Part of a small language model's weights.
Size: width 384, MLP 1536 quick GELU, vocabulary 21705, 38.4M parameters.
Architecture: RMSNorm before each block, no biases in attention or MLP.
Each number is 128 + 32 x the weight over its row's rms, rounded and kept within 0 to 255. Layers, rows and columns count from 0. Numbers have three digits each. The size before them is the row's rms in percent of the matrix's.

# q: layer 7 attention query, 384x384, rms 0.0701, rows 151-159,183-191,215-223,246-255, columns 192-383
# k: layer 7 attention key, 96x384, rms 0.0608, rows 54-63, columns 192-383
# v: layer 7 attention value, 96x384, rms 0.102, rows 32-36, columns 192-383
# o: layer 7 attention output (transposed), 384x384, rms 0.0854, rows 128-132,160-164,192-196,224-228, columns 192-383
q246 060:118107082174124127140127116130129120159134154090096151089071099121134080129123125103194125114146095131135120114133128091177133071195128106128108140090083128180066142172138114154101185150164130109157083150088191148101147123101151126158108129123087144129157085173226139128143149052147158061074125156138164155181166154127147108119106142152134152147103133127158135179125169183174117151127142125096148157155123104098135110049131122153136095094157165132107087133127135164170103101159085118155139096149169150061143109118162153133108089108084126141088122138110147200123104147081157147
k54 060:178121142137087100116105096112155150114128146179125125134130125146157127128102122080175097121107145153102150109142083146106150170133116146116113161054093112052080127131087084110179117126147088131222104114106151130104116130092164112122147094098108164117130106086169087188055112121135136126145109134120158160096066111113111141144173167110109144081216207143104147139097135077097126131125117064099156073157168115077095106105126123099207118121083133102110041106095127142103115182126122120123135122128145163124151100131171154101120128127113124087118130114172026097137090139076143214
q151 081:109138130077116202165106074066156131120111138131130139085089148132175036141113174123075140113131123121137142190093111081146073179136118089122160162116075157127105154144109050102154153075108158105192087162082132089126133103108100160104217133150073108172119083132181097218127175154129125072132087178119115095146078117125112170155136130090122110130085154144112117124106144140129145128111168061186113115143111103160139126125102143123146134098172143153107197135140103091140128116148138162147187138083169164115151149084105135165121125137092153115040135160136070141153093213115101122
q183 107:090142121083113137148160100155146078154135100118081152127118085124105154128068108114112128142187076082095059139100150084129090154102130137167189154183133149132119142138109125115173174107138112121194161140138105054086135130121099128084116071160133117134144156148115127153160089152120124053191114116135138085170057138156144167192136100040145090131128153100128123095101111141132148127143168150145126144113109162116118141152047124112086146110102136143136100071119139082140116168161160072089174095094138121098146173128153128170101103109108110146107141083100144099064088186093122154
q215 089:024111111146131186073131133159129182102066100137107103182156099150117093116075165085074197114096178146125128168158129091131118097107123106132168094165135053174117139198133120133163178138122108127146101099109134099130141104136131132152099117148091136124099115188150106122119099183117132074151088152125132067143139142124107156176149138138149080121192161108129161130089190121101170158121133121119155090080130112132190126138136080116172137087103118140141125118129134130167129117131088122130157111019124134089175182119096136118116105160135200175117159132159126085092097162062091143
q247 075:060159092147105101071128116149142133158115122081137110192140105104070125081121106121097111106187098151123117155133105108179147099177126098123103139092134117142064122139136105072125214143153162108132082102114156151118150116147106157141092115092124130098127142121188092129132125057102133127144178068106205136172123100139122062160092122118126169169151117078116116143078140190167177134160159137050135180130112093085126082043111104170147126125130099092118144160140148165159128104108096106113132107210147140092096100163136103137122099109134146146110125090091160148075090164126144158
k55 058:166184156087101082079073090135150135087163086171126148113134114123109084173106153102093072122153122170139164112164080143096142126108104126167096160037092104074089061137114175137232070110086132123196108173135108144166140164104170121075170136081126159110115084070120097168075084109126129097117112150095165168175103131151100191133139151168150152114172173150123143158141140064064153128140105091066179050209159072120112136099135136086172157125084124123130134108082092155113126145101122136111152151136162154168162067113208159064122167081099103102137125130152075108167128107101140187
q152 067:060161101110087112051091101099126188145093129144152095141107087107126102083096105103056171119150123202156137162095113130117064135084102142125149146130183175087094133097146072131145164161124178148105085109154143106134134114176103152097145086119160143150138116141145139157158112125148113153133099111163181151141052076143178131136116119098112149131127173104082112142086147084168140160177121107149104120115136117115115069069093151166112173101110163119103196101113144111104106119078152172069175151101154115121119133142109041192095120138124170177065150136095149146126118079187171148
q184 082:106137115096128083118108067124134161133120126106231154129131168119084194130119106125110087147153090087141166200123130138121106137119134126147126149169155100097201132095094090151164148146161170138137104122164161061121104131146116137123172156132136105131166114068156063051153146117139098098175146117133215160197125111079109112122141137106111141119124194104126117170067179135201166188114109118127134132172152100101140109133100076185104096112135132105130065114111163065084107126127126128092130130135122132123148099151122109143130105152091130159096113135077173143138130102091130163
q216 070:092130046090077066146095091105129170128166194194122140112167107118152098124093098098128110101098123131134123217124157130192143093102126095086162151171147071127064091110145145134152105137107165138157122109065128136153121087192138173069138140099140134151044074161156054129132170109096133082105151143124176146056100111066135100157106132135094117115146138077145123109158111148064155129170087140151120109174120121107112110185120163141115147140144127116132110140108096120110062079151138090155121092150138147127224102120133070094104100107161158066167127147128157142168169167070122196
q248 115:127140137105144106239160102098153107119118155116115155059108173180175098149128139136151108109105108094092150131115142131180113142127160104102119115159069113132169103140100173161134053096129116059156119110066114162140119110165144172081182134139141112123156106119096100092132171139084149040110169170159124166150140170086140191120119141154092114096135120119103172104152129196097164141076088104140187095236163166154146161182130139117143076138154173160175093141128121084153094130181127145153142080094117160150204151076166173101173123126107101089168082148155077106188120142076103154
k56 090:200117142178141142079157103124170209168108103095106106146137127101063223105164129134093042151114028138139142117103102133184110132189160099049148132152068157188099102142113112119060169211129118147107113124118159175150119144142118137096147052161107135100049174139122120128113161159110173138132184063143159134179109131187160131095138142116173127144086103133127085112086090116178146108094147094118114168081129134119160124092109067155121123115165108129111195114150146171109142104133149192149091118094135108105060132126125084123175121120156127047086129125127147117129073089190091088
q153 108:112126106131157160226150136096169082132089097096100173077118155156163116149151165162141082137095089099133179154138094104145144128106151112145154131169084150164139130130099116141119109087150135060180134125087115142151113119137137159106212164168117123153129074104144115123133172123147123057103148225138090086138105144127115198101121167156110098089139114199100170152156159188117142153101152078135160154198120094169159166173147102133130108100176110177166099136129105117151105155173100154202156103151154144149178132083129153119173144111068128081110098152169082136137124119100082056
q185 070:136050173143083154123120156118161099140130066104126147078184192133155150169115140141135081142115074128106113156137147154168120150127144186135159145194083195073128136111112113118162075059131133085139182155103110169154105144123118141094142136187106148079148126102077163110123118139135169112147127109154101104138157108074137182188086091051125121129067155171138166132111145130087141127164174154165155163150151168163089135124086126135101180086148151165085141118109113142154132123120161123128116158145174105147203116127162079074133171150130133128212150121078114089167115185131132081
q217 061:098095181150110199115079158087155079173053096094144111139158169081137062159160146134135124095128089090089159168174126116136106141149141102183144084129111080126201110163163103163118134120148103122100129085203123111155129101092123164122148147172153104096142136153120181085133119121151220087127089111138120119177138124173147185133135151131124108104123088140087178148137137153140114138119112095082150130104166095125172137171137104103133166058107126209105181157096149126148142139137134114127158149156119123156087162141176153198178129134099125134146186135103110139141111072143085118
q249 124:131162105169106101112095164149128116111168134125141122116166162122139137145104153132121170157143136140161103100145137150069084154073101178159120124149167110115180170113123089108137166125073115182101128203228060116155126154086152058230112094141106116114129145140127149177131085196170106174098046111130092092094145113134115127144181114114128085126109156145144078137141113077114101073102119144199063113100091131138152169144124150106093167142109129140133178125117105118117188129118140121096123202096103105143113147118055120175109147152103155161146154097087142130052171092156140088
k57 138:142130086145108083100099114112159106101112156111114075099167173065111152136123120127097043156174056075152133140137057135107125154182124130084200150145040129187080070126163123137122100174115123149109142180174117161073107113097102118067139138105110185120117075118123139122145156140126142147074188113121147159145156113138160104080076112112123103134128150136103140117127143137112139130100109138091187089150143157038146099091082114194112142044130111159128138099131104203058123127160120129154099102129147125088056150102143137152093148050121105111090103143124158110130106102107111117
q154 119:136112113136147099090222086096097112171080139063071145056114130172147175083201091172115120079099111088105109122155115147118139153121128115202128088129143205141131148177092152113140143128109062161113138162092128147125133102156117079092135123077107139148139091155156143102147186132115099136123122197084155143190135104073119055098101121166098169145097159069102155101147182119078095109136153107142110099211130128092140124187133109120116096220119116160178111102144129146120167170106164146183166118127029123120110114157149125075122162104207180118148170116141150107146153135142075139
q186 080:126058191147072122072176120125144107092124138095130131133130113164118151076126063140118100139103076194128129074119144189117171157100141127169103168094126199096146107207099121156121153138141181214102125088106139101126160118124140120075100099147080125117111107098083158141123187115133115123094121129104129161203086123105110153177074129113135164143103195125153116104067135077116120142130122098172178118148132114170112106163090128077124119161147171146161094127169118154127185132109100157145071095125142146124126143140150136092181130148154190116108177137124127121161117179206163126
q218 077:103094163115149136065166114065131141106115151106115113118135165177079119153143065147102161152089090167110101135119129192137150174166117102141121183129117140039081143178117110100038120194121113126147110086091156154120154166077146135097133104087114169156118165129056131118115161102146189105120186092128158171163135131098168104122134158120135184162164159119123172126130130123175078128120143103085103181187134152152124089139131094146149089126168141101150148161128170157105150162126153162120112147119102125150060133162162142140192079144150176146097134138142087060154055178141131156
q250 127:069152121135108093118208125105153137166084116121123103085142172173132143093146097142128154095157065113150124162151113143165161167108125039076105195115072129090101135191102139134159124170099117100087079144097089139130087147129105134098165168114163132091137122116158064114164187124122117100115216130168155183129127165050157063129103112207108160196124172071070065105170170172143147118154110122066143126210141113138145142135099138164113089215143111134141122134128156134170182123144100106112119103118077185134114131136163168089177121114166192168160113057175127124115045145124125145
k58 149:214109176138097043142084111127128021101118180121147113125131147166154117124132130101111082125151076147100101063161091116061112182219107105074113131138158091249152171155123151105145112177103185090103115079144123176157126155078123172122164124133102129134116090135161169121172102102097096105087135064170139137122165149081143144132105145130119115127130169186100134139106161154074067150153118087103137141144096135119129145105153144141122090087084123120162178130084093106099131143130133143110188113127128092144095105189160142152148095111124194141137229126105177138182181150128163123
q155 128:158148132111142163148146086108124120092095093147093143139140119130104117107138153105159159139184137140174177108163090156133102093159061139141171117137147148135075163162166130166129171121118140118150105175146074133107180142130131137131163175218159144142075102156175083139075144128121124138114078156060148127086125148128142128118127203102115130166153165128155124139195167187161075158196129078119127174110189124109121140180136089163059148136167154189171109116087144092118100111176137096145096106155212169151128157154136065146105152103136099114081189092184142113166094146159130106
q187 083:162061098113132169138147103175142183080128186117083209191143118131110146108124176119182154069136128115148214152170147166101134101148096118087147115139176146167120167143180138114158165102117069076122091114129156115084157145123054076143059160160141108192144148160120117116138116094084134050095129136116144136140075137174132086154147177088148135178144111092154080119140178185159090150162131117129150147111100164118139100150115117165122181133109148179129103157099126110179111109079185144149117116195154193148097139154143100113163098124178096101122133133186125097175143165156140146
q219 082:163124136111145177153107129089105091132152069168159175119121186139109126119100174146188144174102104168188132102187077185143083122140061105155165087135176129154166116124132143188091142123122140096175089146121121040111200169133103104107072136154127112140162088125160121124076103141141125084118124138095111108115087150181102134047102204105123110153146201094217111116161096144107117158195085119149125156133123131138127174168107139128131102125154159161119145111086161081158154136126140120135103143138115149134105171084159145133087212142149137102119223106185093129147087122148175094
q251 132:150150126107137153158122100130103132106106072161125162147141172143116131108138138124158161132201142124194167121160089154124084117120098136142157120155144106094084151128121117147108127101115155094143097151157079137091211172106124130159144183201152129110063084128168107147103127127139090136098100185096109112133137140150124158126118223106089140144159150144185142151192161171153092142180139057108140165163176114102161141164121109131057135155148149188165115088086142088131097117175140122141059098124216143163149166119144071135140195146079097096103193087190105129164108133130149111
k59 150:220117062160135136099121131116079135122080108135139154126151153159080202108095124140114195159114142140194118159203112192169103154153102170169116158125124127117122101106133132112120039190140151146143108095139130130152144065107093135030206107142164130143078148147174156151143151153091135135131116159096166152148170151134074148187089118102128145094148212117103123160104062121158124077116115141141099123139131145077161137156095130154139130144127137125087180120099140132115110106135110134125101160125133142136060150090170126155135138060132099194123109143127105132121139116106069122
q156 133:147149130117104125142113088173159149078168138096076121113133141080126125101157141147064130090141145123069085175131097200146151127103081180124115155108133143110147168101125186136161178101120084144072115111131126138143144151128117132116105113108129163113150103131105118105113136108124140134111138121126189140216133122177089114204112119192136175071144104089131123111087124123130118139175109131127148090170121104088119083131136140139071103109122163113147127130070158121108104163087170204162152138138138112123133154162167063116158106113169146136186111161078131105197177052182088144
q188 082:135148155090085166164126082161178113081138117115145156157206060163181109084142120075119148055116158172097053124142171120131151091113147095127158147117061141130150139138106111104114153095146070170091157089169101094172140142124169119124114118123098095116127067145135084115131135110156157148035106105153131164164165089163155192182097151162160132091141114120118105123090130147114131131173142101121128123169122120112115139098102110143101135109132145115123084128131163165101069080159192165089168156070165090117111142148117132112154085102110150126168104144098123115181188135113132124
q220 081:158104122103124148159127109133162163148130099127091068116132158117131131142160155133101170084154125084115114117154098153157162118116078145116096126098162177101119159113114131117125144154124133161119138155092137094148151190121041138126095105107135184108130083166082109122148197191109139141151179141122159109184126137117130112129162156195162117145160107086135131121103147185157137148161167141146168058113151116091139090092114138194149093092143123110141146115086137123144134149066136173145119134187126126138086152164116089147168134131120124162172038207104152105141158090153080141
q252 131:137120140116101114156115084194143150111149157103079130146125138059132114114187128146061138077151143112076072185128088195155133139109118193110108152131119140111164151111112176124154176107147074142074118119117134116144164155114112132113109095095141160093131089131113133142129129112120122134101122128113177157223142135179103131200116133200129156096151100091127119108077161135117133150159128133115154098169126096061134082133134147124081101132123166117122114121075137124091120161089171198194119124127157109141126161174153073117161114126161140129213106177088147116186172064174113153
k60 161:112120100188153094114090142083059142127069124108143125155071146130182139159180166140132183116126082161121098130181140147089139083125116133097143144159124151157144123078106198126097128130157183146200130153157128132190123160145134118212148099152177108128112155101154104123138116144094078083077201114166156189082147124132102100160143164140132115149152131124177133123086154181153128062128127131094135112148133066180095113171131117092159117138166117093100060112097109163146186168169102114129136080122142083169104071148171176097130131072106155197114130130105088099100121124141100168
q157 125:175166058116090099139112126095128137179135077103141122124172086113061174117175138109124101152075157161107134107154139107148112143130073118079124142139154096115179163092163131134150139137150099133160128155142123129066070119069097138100192118167137136162182130124130114157119172147200093096145140119155126137129108153110118115129159077126121133192139137147148176077100149132171138171125082223109135115133111143147097076108130119198151132171117148110074126093133095050067181151106110097118114104142108130133105124132086102128135179106116174130081165178133126092099088091099117134
q189 083:090159108160100117127117091106103140168134124164125102102106092100112163161162100159120126111155140109130122100134157122127185092113132113038161123138111080193191152123143159149107102099106099151142090131146131164048132165114084142111137153124101103129103152147193135167171170141119170124169120146135089133121123136120076107173107105118149119122161120205112132098134111188139102080125078207201161080127118146140156095137112111171120127157132128137133080172092099063084192163177059104128107084175105121084114109104105127147150214097156118135068174162158106109170123166132140164
q221 085:107106116103059143155111133148118155146145148071142122129182098089064096123177150138107103142092148122106109099129149091150134148158084132050099156155134082113196167105092098107106106104113100107128130172137117122057071094066144137161171120153158126127185108151119104130133143141141105025123084123147068232087178180107083121099159131119063108185142105213103156107108171180219133154120183163121170105089126136097075119115112098166156138140126089130101158099099064050086125114142090088090127114128091118143129107160092134151153133118064137128147132151116127102129064146097126117
q253 129:168185069129056105151121126106126145181154078088157125124168098107070195131157142091126116151055150162109122097160151106152109138140085113075131148146161087117172182101145137122154132148146106132150105157150141127075068097069105138105179110173134129162168126145129106147121162143197107095149135129153114147118112155111126116107152074109119148189123136158154157092097163141189143176133095225102137113125094132140097088111137117192148140165124138128073131078127118066066192162119118092119118101143108129139108143143076093121135179106126158131087162171122112093092083086100121141
k61 152:118124106102133092194129155115147138130146152104130142155121153135134092124166122090096085165077135135226096068109076144115153129136048136134118179172123084142194143136079115134139128139125158148148125137130163136077176069113130140107134118062140095119183123120070120117125133081118152155173092157133146083125169067126111132139108118181161115132143076131110081195091133165161102120109117119098086115123146175116115183169105133188096132127163095116137121156173101148154160128143068167129164131123125122172162162172098134093169102171135104170101127148107117125092156153164101140
q158 128:139064131103107130090127110147069100127099100172127098107083116080187174097133107133138117113120120168123147118114181130093109130116140125233190116098169175098083103144162086110151137161097148148138167125091139141115193136112157094125127121120122147115071129129173123107195119097148090127152121136146086145174160090110146065105136134060138138137075178054182122113147150111090090112128107135093108068141123118095093144126115177153054115164105139119123147104126178115131151094127149143129126150094074095166122121131139097119100212107157161164082162046130075139135096160154092141
q190 086:145109163083120125069124102156090137142085147150120083116083137110182114101081112128150183142130094084109211107110175055077145120136122126166150102122139182129098147162194104111155118109136169125126162095068098098113135127109156121145089124122105125163117101115145151164177118103060131129116119192140125086132158093162091112119159144071140101108098129083178076044114120112114078078108146130081117085145129127142135112108125144159092138119149113109180112127201104101174157078175060154107118171129111182124136136112137121123144122156140162140042120103108081155154124193145090107
q222 083:168133101128094185135153135124083124097141114128160121128130099109145114081123129149089122161100106144128127155094237116078067138109103166177166136121122179136080169150119086077089132168125160097165145155092112097138160171091126083149142145103136138071100079129137092148198097083126113137203130142150167154187195121100132078117131153092175156104088144088205131070112169185156116160162139149079148070128131140172152149074114107155128109141132160103123140117161166127096172128142096170137094140081106129168130156158117127089140209095114164147112101071185095173138104126125085102
q254 135:151069121115108128081139126150049094136096096177132113106070122076187178099131112128137125113125126161122135118128194135080117133114141142215169109103175171094084113137154102116151129157103144154131178117099145154125189140095152058122121118114116141123061124140161135100186118100143084139142109134137084148177169088126136074092133139051135153131066159050180121114138148130100086111129100135096125080148123125090099144123116170144060118163102138121130131101127178136129163092139143137130117147108067089161119121126147099122111215120177157150101155055133072144145101145151098142
k62 149:165146134102076128124106124177219144115144098080104157169122116130078135112161111202111131130094095172141115162126178119118105062119141112108116083113131138132122161100126116157114194118155170114143211099142145100087132139073158103182115146102111108150090102128150111148135130114149103174147167146090144109087158114115102129079140122097085168087088149141195082094175121137133102192158106112112133152136115140181107154090124165115135110202183168118112154102121119126185167140117141113139128103111074053134031185116129085186121034075123124156118114184101105135129142121165119146
q159 129:143205118101130134099074135139156100158145149082152105108147130167135169150136174103178111108118140097123132104187152127182089158116117090171131103148155071110103154055135161122147186111119129137066105140125139110117134107121075108075102181155174096128124141105146199137092118204113074163122142090167134162052141096093121144117072118164046149146120111107163200125081107157134095104135133089184080122111137123096113101161133097118159184218179126173104112178159101098136159164067182107115119087098090136149140139105167143059095157134165120127123145140130172116156117089158198133
q191 083:148146109156190100140063133127099059145099161114151070173126140190179097149094160142087102107104130126134153110097155172145175121134113128103133096207153132125107124106116093056133161122109127124065187169096105151055103149161112085062091195156185115129102139156126139155140114190090072194131089094172144145135126111133091165158093080166057136131099103096098168113111110184198123112133108117141083116133158118120170128161198119139146150156093111179112107186089065110147117109106141064105142075080130126107095137142154095093140135156150107115124162140177203155180088124073145129
q223 081:121246117100085150072127151161136088157099128067125133139136141124195142130137142115141129103088131104108132100191164113154085170131122113148169143170101056130131120083111140110135196179129152233102103137138097111093138123162081160109109135174111103143119157126093169090119117177127131148115139097125142160043131146123075130090091075092049115131088092141115204074106087173142141136130124071163092139109133162134100130114179068137080137151153114145127134097153110073165156139083100088122189093117134147097120119060153149123126179141163114119157139121149227083116110136142150062
q255 133:153193115098122142096077145146161105169151147093153106105149133166126162146136161106181105098117140087117129108181156134174101170107119080168129106132163064116100150059131166131143173112121126139063120134133149128115127125113073107073106183161166094127123131113142203131097121191109071170114143088168139175046140099095120140123068113172046147156130114106158201128089099159146099108133140085180077123109134123091118093158135108117161182212177124166100108178159113097146176163064188102111129081105087125150133134103172136054096165129167114126122150137134175113153113083152194135
k63 158:109111176132185119071084151106178128072155140127077196087117164178138109122191167163160142135131121160177149133148096097083168136144162042129126176104127102105099162109144128136149156142106078127164126120114163132112085151158097124112167133144144144126130118125118155090163118102086087152132091120132123160134107140146110160147086129175046117111153157131125178136070128148111142109120086117109091142148142142159121120099132109148157141093146123065071107078092166133123174142104086156127103024149134115150080224132126075179106081081149124065135155158125129151113159146170128139
v32 141:155161121092087093143129139093158121151178133096083157137096123120121100118166139136201099035130091156149160090160168159137131094134115149141108126137156184119171072124115137130156131087162171111128120165105104168081145093072135095116117086052132092096107115106194129051115063196084078170093116120177127114150152168088124104147129157101082150104164122071134121131114146090147162122091113105052140124154156118087171125138129131150092112066132127153154122191120133121116084023132111117122102142096139136110155157145113126111097118158079128122087141093068169109094208137112151126
o128 128:161131101124135096135191126170138140092143106114142093180165143110096171087148088180115113136107125163144129140116150121123123083087148087053148129119108118155084211208142101193125179114090100056208162157173188156144131174126140165121087147157158167156151087164095086126157101113147127114081121132126131111114068114055148147090107202117171163096099111139116151142104150167111147100127216110135079190152107171140140074150101148145146115119177122110133097186174098150100101154100153133082108130136130113173085141135130101143137115180115134131094066119162149087110171119165112112
o160 091:071145156117128137160103046083110113162204163142144171062112193112159106147111165124069161172139120109129158138176099161131162113130099176170123204146113104086151084055122134110110100139120144179099102107116096081085105111101120053080173104090139112122151126096111112127122135122135121114148160110148099142086140159125121157150167070130132089144167134182140157118133061090110171153110075222109150069041159103115130070145106115056136120149105133145174171121104153110145180098126147176206119136124145128101150096092121156091124174131141143140138179119131091175165112157115165155
o192 114:120130141159122158108076155137118133145072146165125124113108088159145115160098152061115141150097129098124102152124114128147131159183113145181112101100124158095147076063097123091162069136164143212042098076077065142117113102154098125170189109128084114105127161094129151167091164124129172129198130130108100151140179119218099095108123070125070133176157163098146102131142115104177094168145045107123158111143126073126104199070187103156123147156075150119105128045071132088175147174144089141142142111155106102095138120156158153101134107058141091134163146147127102178162071103106110133
o224 107:149093098106121106123207116136130138104130129117130072165137145100073146106142102139122114131108122165139129143113140117123105092091149094069137134109120112152053190195133111191088149119105105084233129161174191124138133165130116161095100135156154172153119093182114095121151110118151137114063131148110156101142062113053154126105126202129205166101089114120147138128121164195104151065115221101151114163147089195151141098174078149141153114110184144098109111185177099177112107138120144126079145120129145134165082137139152103146132100158122149152109106115177145097102151123156102125
v33 147:175135116120143179126132096108141133106112107150153148087160167154116117125139167149126159155130132142121067134097149123138120086115113193109088178100140163093147149104158149165133114147118136069100131129145163115120105131088123155123094147140155143131136056129155087149064220142116129141118186142120145127135136126079120136162126103125126073149062100194146126040143177165171115103053128113189109174111174098149121188157133131138162155117139176105172115082149078084120055092133146147139094102136091145161152101102120117159152087112128150130137170130109114113137092129031096110
o129 134:121153136122078111097126117154125102084118168133120109125140091132128136097108117095168151119120146124137120160139155194154133169172143155138181040161106111126169124130137166090168139141168149112109108104095119082089176138179131116094089112161061111140149127125172131111131101138117099126104187133163133093113068184203157176102137150136093142109162133140191062119135133214125174150152130150126068127129175194095134147140112128087158105087120146122149158166156119142182182139143169149113061139120095122120150118130140167084111176134094082117161138131145187126148150135142117144
o161 094:095120082167201124152140169097115143123110139088127094142153168114145106163132057085143152169177097119112164084112087081050156108103140115118148162112193109110161146082157066181114144106122109180205147124118169153190064121097136155139121108096189120119099154181094131129145172131121145069132086126110100107198149079103129098162062092133135082115087138073134178150094080114095122137097132093091168056177105080169075176126187100161086140092143124145104095119086151103089138134169093167120147151133183136125110153136128114115147119114173179118116112165152067165107066126130055119
o193 119:112124154141139147151128135105137168181177082123108158126100126133146123152163172167107094125114087138115131070114117081129116097102125103121075240112123115143092121155091135132085081119121144137121162149182122169155112122089131131163161130092146139069088127100109147123153103109110141117163084150112126156087169104045118083141146125107173154123104135115075166145114149017110095136143107101131155130114086130125139057127106150133125143189125097083110100123094140117081097111100118073119168105120167110129126149114139131189134088122134175131091095122112069099117145109140186128
o225 105:121148144098068115126110128154127091084109157132115120124129079133134139111112133092187157117125155104169122182119162208164120176180141134140167009152116145117140121121138160091178161148145147116123103139094102076084169146176123103098086118145075129151147126123161119099132115138112110121067167095141143128151074181208142170091163165149078123119169121121202084131142141226125174151151127160123083117108166158121143142138111141093130110083142146136148172158167116173191182138115160144128097148125088138125127096132147145082120165119094082127173150122120182128125149139149124145
v34 145:153143174123131147142117113168087066129121186087147131137144152146140077210138166128122152149116163158125120109188115180085100218151112112067150127091087149117142142089148145100147129102176111135168155135186114074102073153124149071129156171188138070155103096109140156195169122130164121156169092193083155085112118090133200121117123114131110122165153114107147141167146150047100164098132147150203119150142178122151173079132117135159142094122095207167078078169087154122145078110124116139155099078036152125117110149096086135085115160136111155136189093117093146149126138122164111133
o130 132:123146120164125107120089092093120154134162143195185098074182077145147145132137142135171089133132105174081125156056115090131124075184120130053141171122121076123079177160160136109179102120086133127054130093057133178141134139141109174134140135094111163102110133115101096144184117153119116144114111157171095117114110096117153122149134184123135108131165081137100102140149117180141118170147092111130149126153121146078141054103124061127107096145128128151143079159154117124093123138147140140164126111056147146177136126143185134186173107139117146088096068119133156165171109109108141173
o162 088:165084110127144078142190219126155129099089151134082124148107163133110167082145141103123127101112150051177100092144155148106112157084180147138098100107149134111189066119091127167060149143171152090149128208140144156145107119089131128133152129147107111150163154104155120143152146111091139095180125133142157159135145152170135121118123094139125181147149181050131185147096166159117098138109132108086137138095111108186110174130156139104172132112130090131140125120077161135135146151148064090104169131200154064066175143156113138126109124148122111145217127131146074073107166127168134114
o194 116:113105090067163164126149124111147112129125125058100152157079175122125101110090070145098162160145135116167151139187142140149163137088121111207117106149113184112153102124117113148096137141116094135186151101171133071104117118108189110092082133143137117144157112149153156082051134099174164117102152109115142128118135151096111149112118068162120134104100138168155123091125143103130155102087164151117133110097157110141099188137109167148158152132129154087114204098117107131146144125123138148062111146202083161104146125127104139065088156095165086145104174103121111093094139119123139101
o226 106:086132121160098125116084073118116150131174124194180107090175086154129139143114164093183091100142101148057118148053118121122115076188104132073128147110155095127064152150152161108184111129113150138075114131096130185119151150141064155150151143085105175116082111122074070117179123160125096123132127127124101130154110118134143106161140211115138117134133109137108107160131103183119124162149077124102141120152124146077153095122145083097100130140130116161151107155184115129121118121138143136173140138051149132191101119151194110198175100113120155105106104134148134167161069129086118163
v35 142:066133184113100094133136189146151109081117122102109172163112125128135162123162126135157144081146190120097116132142061133081122093094165160063130143158074100152129105100136118086103120117159158119122130133130136096168096141128094170165128105110114101134087096086126138110141178144108077111133152119125154086184164169167086205114129106083129120102190127088109119086122177099177160110142090097112150102061142114122186110153141154169169117127151102132116154086151112162152164163131093160113154144087232128111080102078155117186089099134142155176170128169205111138148029128160086147
o131 131:126110155118162122137101139134145163133097153110176098111149132136105113106134152115141157128147096094096138194188151166082097116150222152177018077098116185142151075125131088140106134106099196128133076124156090083109105208124185114157148156109133112118123145109122165087131141172103144175187107086107144174114110162144183154099146107127125166101102148111129081132128112172090118101099172137086145134140169143117123115103105127147104183152144125156126159118142112095118128071048170088159158159132164164108150166166149157203152188166086117084142195107119135109120183142068136137
o163 091:130131132125104108169128146147123084125193103200032108150102118133124132142159118150098077161104122135155132070082095131188141105096113097048163159175158087110125178141152159140120101157151131094131160144055131180159121083066115152119133138121154115073145136150116158154113114110172135131105130179140143122098143113166047142134101127105113120165104092125185163094172093096164089143174099149173126139159143134161045168160139105146133054167154134170118151112120139136152094172167119123104035135159098054097112107111132096094087101081137141142173062127132157149065112094217109135
o195 120:151177077142122153071141116098136108152136107151144125096135145078149165152102070136113138126106147167151128083099121107158153195111034103084219143128144073121136161109146152127175120131108031141113196114164164190145137062143085123092085108192098182183142114140156080169142118132138104116089156132165134071099140088087114060154135156124153105150148100144116180130103143092143139152151078118153097150108066112142128138114132138101138090109138112084134114163111170147125123163221115162129143089126088113144089095089094133071134103092176094155093080102095120171172107117129157114
o227 105:114100160139157111142097107137139167128104165104162110124150133135115100087146156116163160144148079086121117205200157149081105113141214160186038070090103180151155082139127085137081132108095182127148088138141095095094117204115175107144146143099131100104119149126113164105130136167084152159187122079108122199143134146134176143111158109134131167100085144114127081121143118177093119106101180134100131130149164148094152125119096107133142174145134139142118133117138108100108148074064167110158140162119161147104171154165153163196161188156085093117137199102116117116100175142067135126
v36 144:115132119120164122111121127115104093170105123202115119083122157169091144175168141099054110090139141167110141155141120094149146148105130126111087102127126108164134106087182110135158130093093078120129158151085113105143137153153165135158161146141075101173107100113170114085106180160151137142147109185149142125118088103087210109095107144086123106118133184101160143109136162154104093153097175111136108158141146145122124165093081170112131176057142068120071132171169180121073119203072088148148189173175138067092050099190160141146124088142125086116183110106107164081146108075147131084
o132 130:110085085110106122135166167082142108108128166151127128088130147128156067185163169137187084106166133142174149104086124184067158100128151167096144193127157147124106119109115134126166140151197133134164141186177072065123172075150126109145153143128087194167117181107152157138128144125130143112082079080116147113099167182144093078147153142134113130106097122127129125138151122147106167104125130155111161168081128107054139191143159104137153115143199148120164212120117129085111128114102173136115160120117097110112059122162108191218125107102121150115144161146222113112088135107163125200
o164 093:151114132123147083088129102150137184129106050175131138162095119124093188060078106144096190177142103081120138155104118146165099085172071088148148095148162106147117132137118085150056136136132114124106160118061128200118113126069104190159063156128119125120135121159123129129158099123148167102179161170134148148137154109129184124141102115117107070127129110128121112126109153133147075082139097075144114102147080138145092077118132149178117147145110114101100130104130128192146185143154054114168140119131125110085168181058131076082131159182151082180123113090093142159117114152149100058
o196 117:123141171151125165126104111154120140116111132067138107200120127119142178073124102118098147131079138137127095124202149090173055170120129128150098066088078137084165136137106146151111131111068120170090086074156178172118087164109090089143139137116172073108141093159106131116109122123127098150142168158105119160170101095097127171102124127142141160165172134143104132121124116098147101137148150122122094110150124157228147067147091141099094092141032131147127072106100115106150115115162116101107077163133129200166173139113114052093093143130155123164113085136038141163191125152111159087
o228 108:123121090134099114137134174121145108111142154142126121079157129134130094185152153141187088122150118137147133101099153155061171113117167159109152213133145140140124119116135150123164111150193126144155173184180101040129155093169131118100116122150095192155111178112133133150124131115145126147084055076132130116079167151144077083121141119135098114096116119144119127126134110160110161124113147149110157159067140111045144180129171100116176109150202165114148206147126110099089138121128166161112117090113084094143105116173119184205118127126108140090148167148242116096084144105148124200